From a checkpoint of a small transformer trained on Wikipedia: vocabulary 2048, tied embeddings.
Each number is 128 + 32 x the weight over its row's rms, rounded and kept within 0 to 255. Layers, rows and columns count from 0. Numbers have three digits each. The size before them is the row's rms in percent of the matrix's.

# layer 2 MLP down, 256x1024, rms 0.0793, rows 0-50, columns 128-255
097:094071113146126141187088106119070150164102130095146192097130162164122125188152111103106079080155177122079162157124044187119095106166134108080126130127122122105212123095151168146124165101134116187104143114113133124148121118108109141053131139154119088192111134129120126108154128103134120085108115111093131149153184092109108159128165133133139122107142186164096102086092104099055168167137
105:138171109088101168106090108105137081109104093134047110178100128154149063160056104124103119075074120048114109150138112137097121130181115154143119106101110122140148136078127103096089126110124066187160121089182078132082133088075123101144056087127172071076125110083121080173009109103073141170108069097119089085088156066131081085123126146138134101054148090135114141131109131132120166152167
100:121204099136074119162128070129121100124121114121151136180123169083110117131133115094151148193099131081182118124159101123153105132105132137115135209105138135095127119150133092128111142168108146112092169133121112177121157096101133101147111149136193130174152106146120137134160048097165149124122154083057106170179043096100164077142151075156132074080134148107137148073105133121156047158086
095:108117083159136096152130084090093173142126108156101124172108146108203138125132095141159135113087085123139144101103141065094131084102127128134104165107110166144089077161110160083140157044144154101128093170149146140081126173139138132128121128173137143128117134089150103049152154183154128123137147147127086121087118176153147191123064107149092085158074161094123111088116085139112162076127
099:097128132071119133130145188115118142160101162086105148108123091117209096121136182090063115171122083124161158118115123181105124036120074162147100141134133145122108120113159169088117133135135175172147157155073113129113085077077147143188140175128178105077107144126158166140228149105160169141164107108135150088147116157112149130106138175188137142116166096122123182140122126091088092163137
102:122111054194169146088121113193136136095061143128142120094100109136143085161127091167080127171083146191060097167110158121112152113119181164202107187107106146147078112118154186084108097096168156117111160143184122135173149075094137098100132130095163140150204150127129151111114136110091123154164148129119108109160081165112095154156228174114151124149171120112095126132143084145130105141072
098:045091109127150145066177187071125194114147171098119152080084123153109129115087139178119132188137090144130129175098120158153111154109087171114107089089066193176135174102144157131086124117168160169104183129059106164094160127143166121154104127170186058111108112141125120091160077144143140135161194144098083113126149127082122130170113117175155157121091182082057150119167140099109082127102
101:093063107059151082125074134175112196134138111101144097188068126141169087111178121150141140130238082154122131147129122114138177152131100147130175073130094155125135140102131136131068109108107180089123174134111102141177100085108057082105113192122075086125177125086131146149105195095092124133169166142172147182139108067112144167135115077115107113086091126150084134102157145119137129115179
101:120095122113114066096127175138151169144196216068131065096168132094159141088093115123107144093164086104128176170156087149133079088121117086150128123108123080137125156178097116114094133144137129166098145090064120107156143093194076122085194194113184217135193146106129145133172097130126151120116165042125138145077153116135115137141094109119202137193122128112110031145157131146220174113129
096:116101101118122088137137107089120088117106180171075091129120119114067155132095143164144096083157167145134162094143152136164121077130118104190153105163088102117125112145127169109090101147070153094201102071086083148139152168124154138038076046167130105118087127121089048099084096069144129112120136099122125140134102108143175166134134141179141092081147167145153157119121097144065077148096
098:122143124130111126141133162087050096049075130154148143113107096101113114128178146171218107116124110115111128085136142090187166113109128123167081098163115138113127148136105080120160203091007096093145132128114093177111102052106075174141054123088131125095105113080106147137110113136126172118058117122119127088126093130086072160130131155141153115119210133129099113119136106091121166103151
098:077100116110082120149146118082111103108101185092133169090093105116101121150094143143144153108110109158151110099171119098116128169104123082128071100116113164145154110163068158136095169109162125144134120134124063131159139102146083061131106086163165139112103105104144116133170165142173151092071086136083135096115098163094126092082145178176084183087127144145172140126127125085087110119052
099:176172160168175113178083161145156126110107141161090189166162150189135121117104188146078022132137141108143139136130125123087094147133136150095119113143146152164136129148130079117117176130130124133087146115112152120130126140155110142126166148153172133133150147105091124124158166121172098162090101129138128138086138144158090199162107156117175150179144080081114141158200142137103126201128
100:192176166135170108183105150122068131181149097123124106147147164136156167079021130151148066119111098086108168158087153118153080151102171141115100139136183088161111107182152116105096159098106107072069093139132144117131113100114202150141165146158101116115132133108125107104189107096118096084139124072197151168110097163170145123135085137098123142053100083127126132129149106146159171113125
104:161111086158125106133150107135157134156119124138145097117126105110160076079153100173110135137143078169118200127155119172132140134082120176170142137158097186160126148172151113173118128124185111106171135169087156132142096130179141112156117083128134152098118123101120126134148089120172091116166082064140158113147168130115112084109143154109179172152176145104101138118148146068137114072104
097:150078151138112116088116127207095133089126146103148094084129148110117055089143150125069137109135113208208169067119089141111116117084142134143122084141084095150146127172167156123159119117124190107136087155166114097091174141156096143151078144090204153082137171132130168163112075071087152115129176124143107118139131127087159067124163103077199114144105117141135080127127181109125151155139
097:127110116123122135083120118132143096133153175107140143088097114195154152115153116115153129175177123084169124138172102160195098143137165111124153151152056155041132144139122157112094153148138137152147102096146145144111161151155144161165106108141141096099162165195097108131156133139113135169135124129131112140149124139145150128163093102143082135166079151110142172160099105128168064057128
102:122159185097062087158133142089070093095128131132116175206126158140129133124092129155058090149165153108127148201185082129132134143142155169110113182177088131130122128133136140142123125164120111167152142137112170109123075118161139122107091133176155156123060146178059089124133110119138127102111146154137071094123135147165137158142133120176092138130037106105120131172143085171187128088117
094:149076131070132178123136067134114109175128144139133164101159127079144128156139117100137098145125197055132120141185157145132107104130100103085138110132133094149150150072151120144176085205073108097202131131136119109133162148162139082081101091121125121199150171129125113120120148158178118112148108113136161110111079058144109166129164160143185085141146089124133178139200083169078135184184
102:109142166102140104130116149071164139112144126128155098080099104124187196154156056189176093096143103159150139123143109163146159155135120115102125107073134103108089129145198139105134106171118108164116149147145175108123117205173139093112126108080095091143163209102156168247074150108125167088107110114093152108124180094122130095115098086118164095128148118104137121102143108124105123177127
097:112177137135091097102096146156126154128150103107139162142160169189153194149081181138112163186234133083129068075136180153158111206142146112084099185145097135159127117127143112105145100112094168147073134087133145113131085114140132134144054102142141132099169084173145111133066105074148102116126183025120201145088126150145145137099119166095167164058107180128114099187143062115138153170089
097:157074134160104189166205154169116111126097098088191105059181167068094093129114131089108078200158139107104136173149121170147170165103094143156133107087121073116169144136126077059159183129093170151150089132088141156127167136084127159179124101126145113121122206114147140126098131120142067127130106185160168148154126146164136128113090161102181148174129144087130108131135161132124125147160
098:101126064119088119080124112143113088099126177143116145097139148147142118169156087120077195150106113148179130127080083107142170133111075152079145101116130134125106134160150146142146068115119157161131151153146133135089090172103104110166164167095102164108148141099081215168126114162124170146103158119130163095170101106138159057142156163126156148115116114161122109121114114154146103113119
102:160061135053133182132133152130148130082114171184139073093093112066092120183125119094147156137087143136104163095078088087130052100142098121073166126149094136130115086156112086100082138148106117110138142173156179097117070158108186087138118085094199107125125090142157125107153127111115153083142203129134111119063155108165168108115131119122116148106081129095100133080156166108109104113120
101:130143163148117172150118106071100059144111120113093077138147093093126133150170131144107159106142168129120152087100100158108169108133110070150123165089150158129092148150155093131142105123052112124115142125141097164079107180142137140115108151139144092118093077083155025130063082159138133058098114139058104145127148117111140136094121066181137104151115157163134137107169114158121175109133
100:118153191111189104155150119132128152198111157138087177123105128125173158103127121135087145106095113111138103147083139091104123068125101133142172131093169138133143113039124084196103114114081190112126113162136169170151151121134103078160167122110123122126094117108130094146096154091119138112121118141166121169089132113137168123124172093148158077157134092164125163153197170104165181168146
105:131144159128134109145136132209131156139119145154152138147144171167144196116113128076135133064119142061170172141125140120114099127086125160130191084114168091064151114160187137190129109141134088136140129179114129189142108089089162084139131120159144175120107152107136174153167101188111114177144112162119180130058141156174179123160115142109117117103114115213113106155156146140134097123104
102:157100156152146112122132116130192134103138108128141132120103122136112113085098132124115159150171148114126167150061127068132132137169049157147108182120093095154137158154163131115086144122106154195158145179109169102064096049165150148107155054138106187161186149161191063160118143087144187155164130193120124187119145091141110161153088146104112158077084129102114115080176176157128066127185
099:094134145116126097106126185165139181139150163175116146117082078125092106130169135163111135108106172086134154139146167143143146131177123146150155123136151086139120083065216126141168176148158102104138120156117149120049117089103178178103124109138128149099099199129157162117113115118131176109102180101117109150098206137132242100134181132170108178140145147121133123167163123113165150132174
099:165186158156155126125135183119095136082109114154128112119126186134186141129128131120168144171145131105093068071127145138101124153119136154114129108148103181069158122141144122150178143124123093129067111121102111163083120130085165179155098160101168132169093133123084188092121124118148064075136153122139087133105140113112161085146085103083201115143097101109194094067175121149153131164104
101:129121084158076164151149127093114117148113145138062092084139108138054139114091152102078057174170124196140133134130107154109110157053106130175162105112125122147128086122087099128141166133117176158141092136114182135113152102143106158170155082147152131231167130138154110116113176095147154159069100108179105132104088144111182112106129108156130134139156094153079141157115136140091043104185
098:065129143113129155167147163111191143115083079154118190136143118150090149114118157131113195087096148149138097174185093182134155181149149098085142178124149173157187125128162147188132077121157128121111157099124076166158139113098128119147136139079111154151182145101129147124115131137104104120147160056150139086127117119135145149130147129149124125119070165093106151111107139106117202179142
100:073098095152123131070088090108106113157131161093113135088094186113129092090165119131134151091148082129067109111152099142110099151122073083185102102144139128075113177132178142161146116158107085168082177157122106117157129098150181137106102120112197123120186119109157125133163157080055108110169125138081087128140093151149148171096153144086113126144140187112114198138131144154110205045060
101:102147157129146144142147180059144119105145072150179105053083134169141115117162122115130131121144100138146150123098121072089094109127130108133117063066105136066191124161126143134115179098087152119150127096067127105157129164064138123092158165218147110144107125103140107099121075136124127108148075118154116117123120110133111105119136106088140150140076145100110119122125149163102170175137
102:101160185114146090129112123124129158149121119074129132141155110151082167191155113165072121134142090171103063175130181120148147141148168138091120111120111101129182130147056021145083154129148170158138148162147101097149085114146096166053114154136156163130105153153139141141130096103113109145079151122110115108134118127129123155132080050153152148103138143098147088096140147129142134111121
099:097090086120136144132098158151173111141169099160107118132089031119064116145060143123145163108167103118064101122163136082070120186149101117111182163119085114098133169115144107113125099083145137118139151165150149154077128137074096120084144143076122108153192088131128087176096157134112070119151103157161134171127101108153126132145082089069108146114082079105089126117142111123178153099108
103:168157119103139066090098138098130131146156121109151150131068128105123162168148188123151067116153141114149112163157115131171108132143128141133162103163128147145147136163081132169149137147151112138162125072146146194092091163092168107089090187083135111144131156154111145155103116142140139161096121104081134132153077102092115071104166153127195169142123160080146105111095124139165068129082
104:132086108147130110141113071151154120114069083111160119121152131136098099105111124104118102177151192156099104146139137114104184132185146129072147122075130083109096131108114045099123163111097138157119143122080102147111113157087143143176169098141049067086072095137108108124168123100132119139133163155141140115167106166136174101131107125117127058107152127149093116101116152099133145154143
095:140114128096115169141125151111116111087113053096152114100104098180137107112081126098166166124138075109106114171150141135109116103161132070155130121100144143171179105077139115150140190099161154143122109107112067140145075139114127081134137157170159146111123131101218130156169165115138123061119065163154123103157120131165133132108106176078087150148069121118140142104082158164112134119166
096:156150069079124059105054096130070101074120176113145113138117163138079122108115118148122155135103120094116096124139109153070145146111117110109164142148140149117103128085097073170179174080136139138144148105106090148111161146144192035053125078129077058159146093135141166093144163091147129095085133105129123129131125173164135143169127142047090102118119103124156103117131095083049090093169
101:136177089167117118145079054134117148156081137087181126140159129097106120159035189131185127130142143128148149118009099149128136107158097166138114105104104134153118111117152208148152106148116102132081182100155197160174131114118120099100102129159135112176146078104085132108148156111124113168149161099142147111169140119136184087112212121099157135125133123160117127152170095097211214165130
100:132142124128173100120114134120102118160154107104159168172123140095155103162206122100147134148141159140110110160145106121136083124184116171109169180097130112102143101161088145161166103125163112145134126093143201137176117123109155085105126140071122120149135135168146134132214189064142152171197130109095138119083078111117155113085101144056078152110144079187109151142163080192135164116043
103:160198106136060049087145151194118156119091133119137132168107082111104111159077146134134075163130144125103201144171106148074151131105193064192102156158138119148140160139130145094136091111102133105125114109113103123135136143148121070141154129098073104100085090121104142145165139159116107138115080140121107162099121080120098103079088159180148135113109139141111083076129076186118160146133
102:113115131072167128124144109127164091123128154071143106069214102118113133097097144103167082117067136157109036050105068060143151141139084133108114144154142154141114211108156182145084123135111132101070150174134096108065099110109073123108099109144184155163124106117131127110126156147116131119078148160138141088136115072158155179069160122126143102150104126124139163154143134169073135172116
096:112139143144126139170104125129134131162112121091084141156161132087167185129083088127064183106127127101166114167127125148181057182114112120136111177112137095088143168152087110116150136141147162121098147133137110123136127154155057133164141117150087164102154087154185125155116096137131136130152148160177141093144140156103139116145119161153086180090133138134156164157159169115157081136117
099:157099147151124079122097089137144154154108068115114090151154148126130083150183134149168135091105152111134090153137114040138102122107135154145166116167093158149154084186107145121076134119138088124117138165118104153156177139125161133125074141094125218184155105110097170118209065140135128122163085146185155133141123127096130132108156064125130103159098108156157094121117094073119166083092
098:119134088168141146137063080088124159128118178145083149129104122117097139139121171185108125077133093196034164189157138148166180119142116127122176137120146142151160128093106162112132109150125054163083158091116110117141174150148055156105103120077148107058182067127151094139108113149102105111156112089099132165113132105136103147132126108191110117113107088148135122118131137151112125150161
098:110084151129076058161150162164049185152135111111079161117159059175136097150113205144148135116114127130102120072096091186076155131087146138090094170140129057226184209162159162105159156133128182114179119177082111147156193108198141122125118114121152198153128077117053172143127117111157123185138122118150105128150141157085161085121159136099158182168117155133138136062108189118143135112128
107:118195071139141219122154097141125114164216163164085145134142145104139122102124098156106088115164147090064166171074163143113141128161161106078126063171108114151222112136075154240133169142129127097156142085183061129155088091141114118121101075165130165135102118114099076117147129134160098125135148128112123147164101163134108141058172167127120131122156126126115133130090104153130207151189
096:128130115097148127095150188062170083121108145182150181096130125131113062098075141154113197116075133158124070128118138096139169095083124095100098121085131095106129154121154112156169182117175124138106110181185133110122121123152144123114174144105192061125137151103170138153148194168067112101144148111177141129128085129089111146127106142092100140151185129120103145131088162111093151097204
099:126062138085046068183094185150153131100142161143161094151142142103166124090168087087085091120116149129164122173142123176137134157135100143103104123121089116094112150096109160114117072126109109082133162164181087109141122126124100119096088155126108151165109131110036093130111161119092140093063118141124131132093196123127165114150161106085126149116101126206085154144110149157131091155123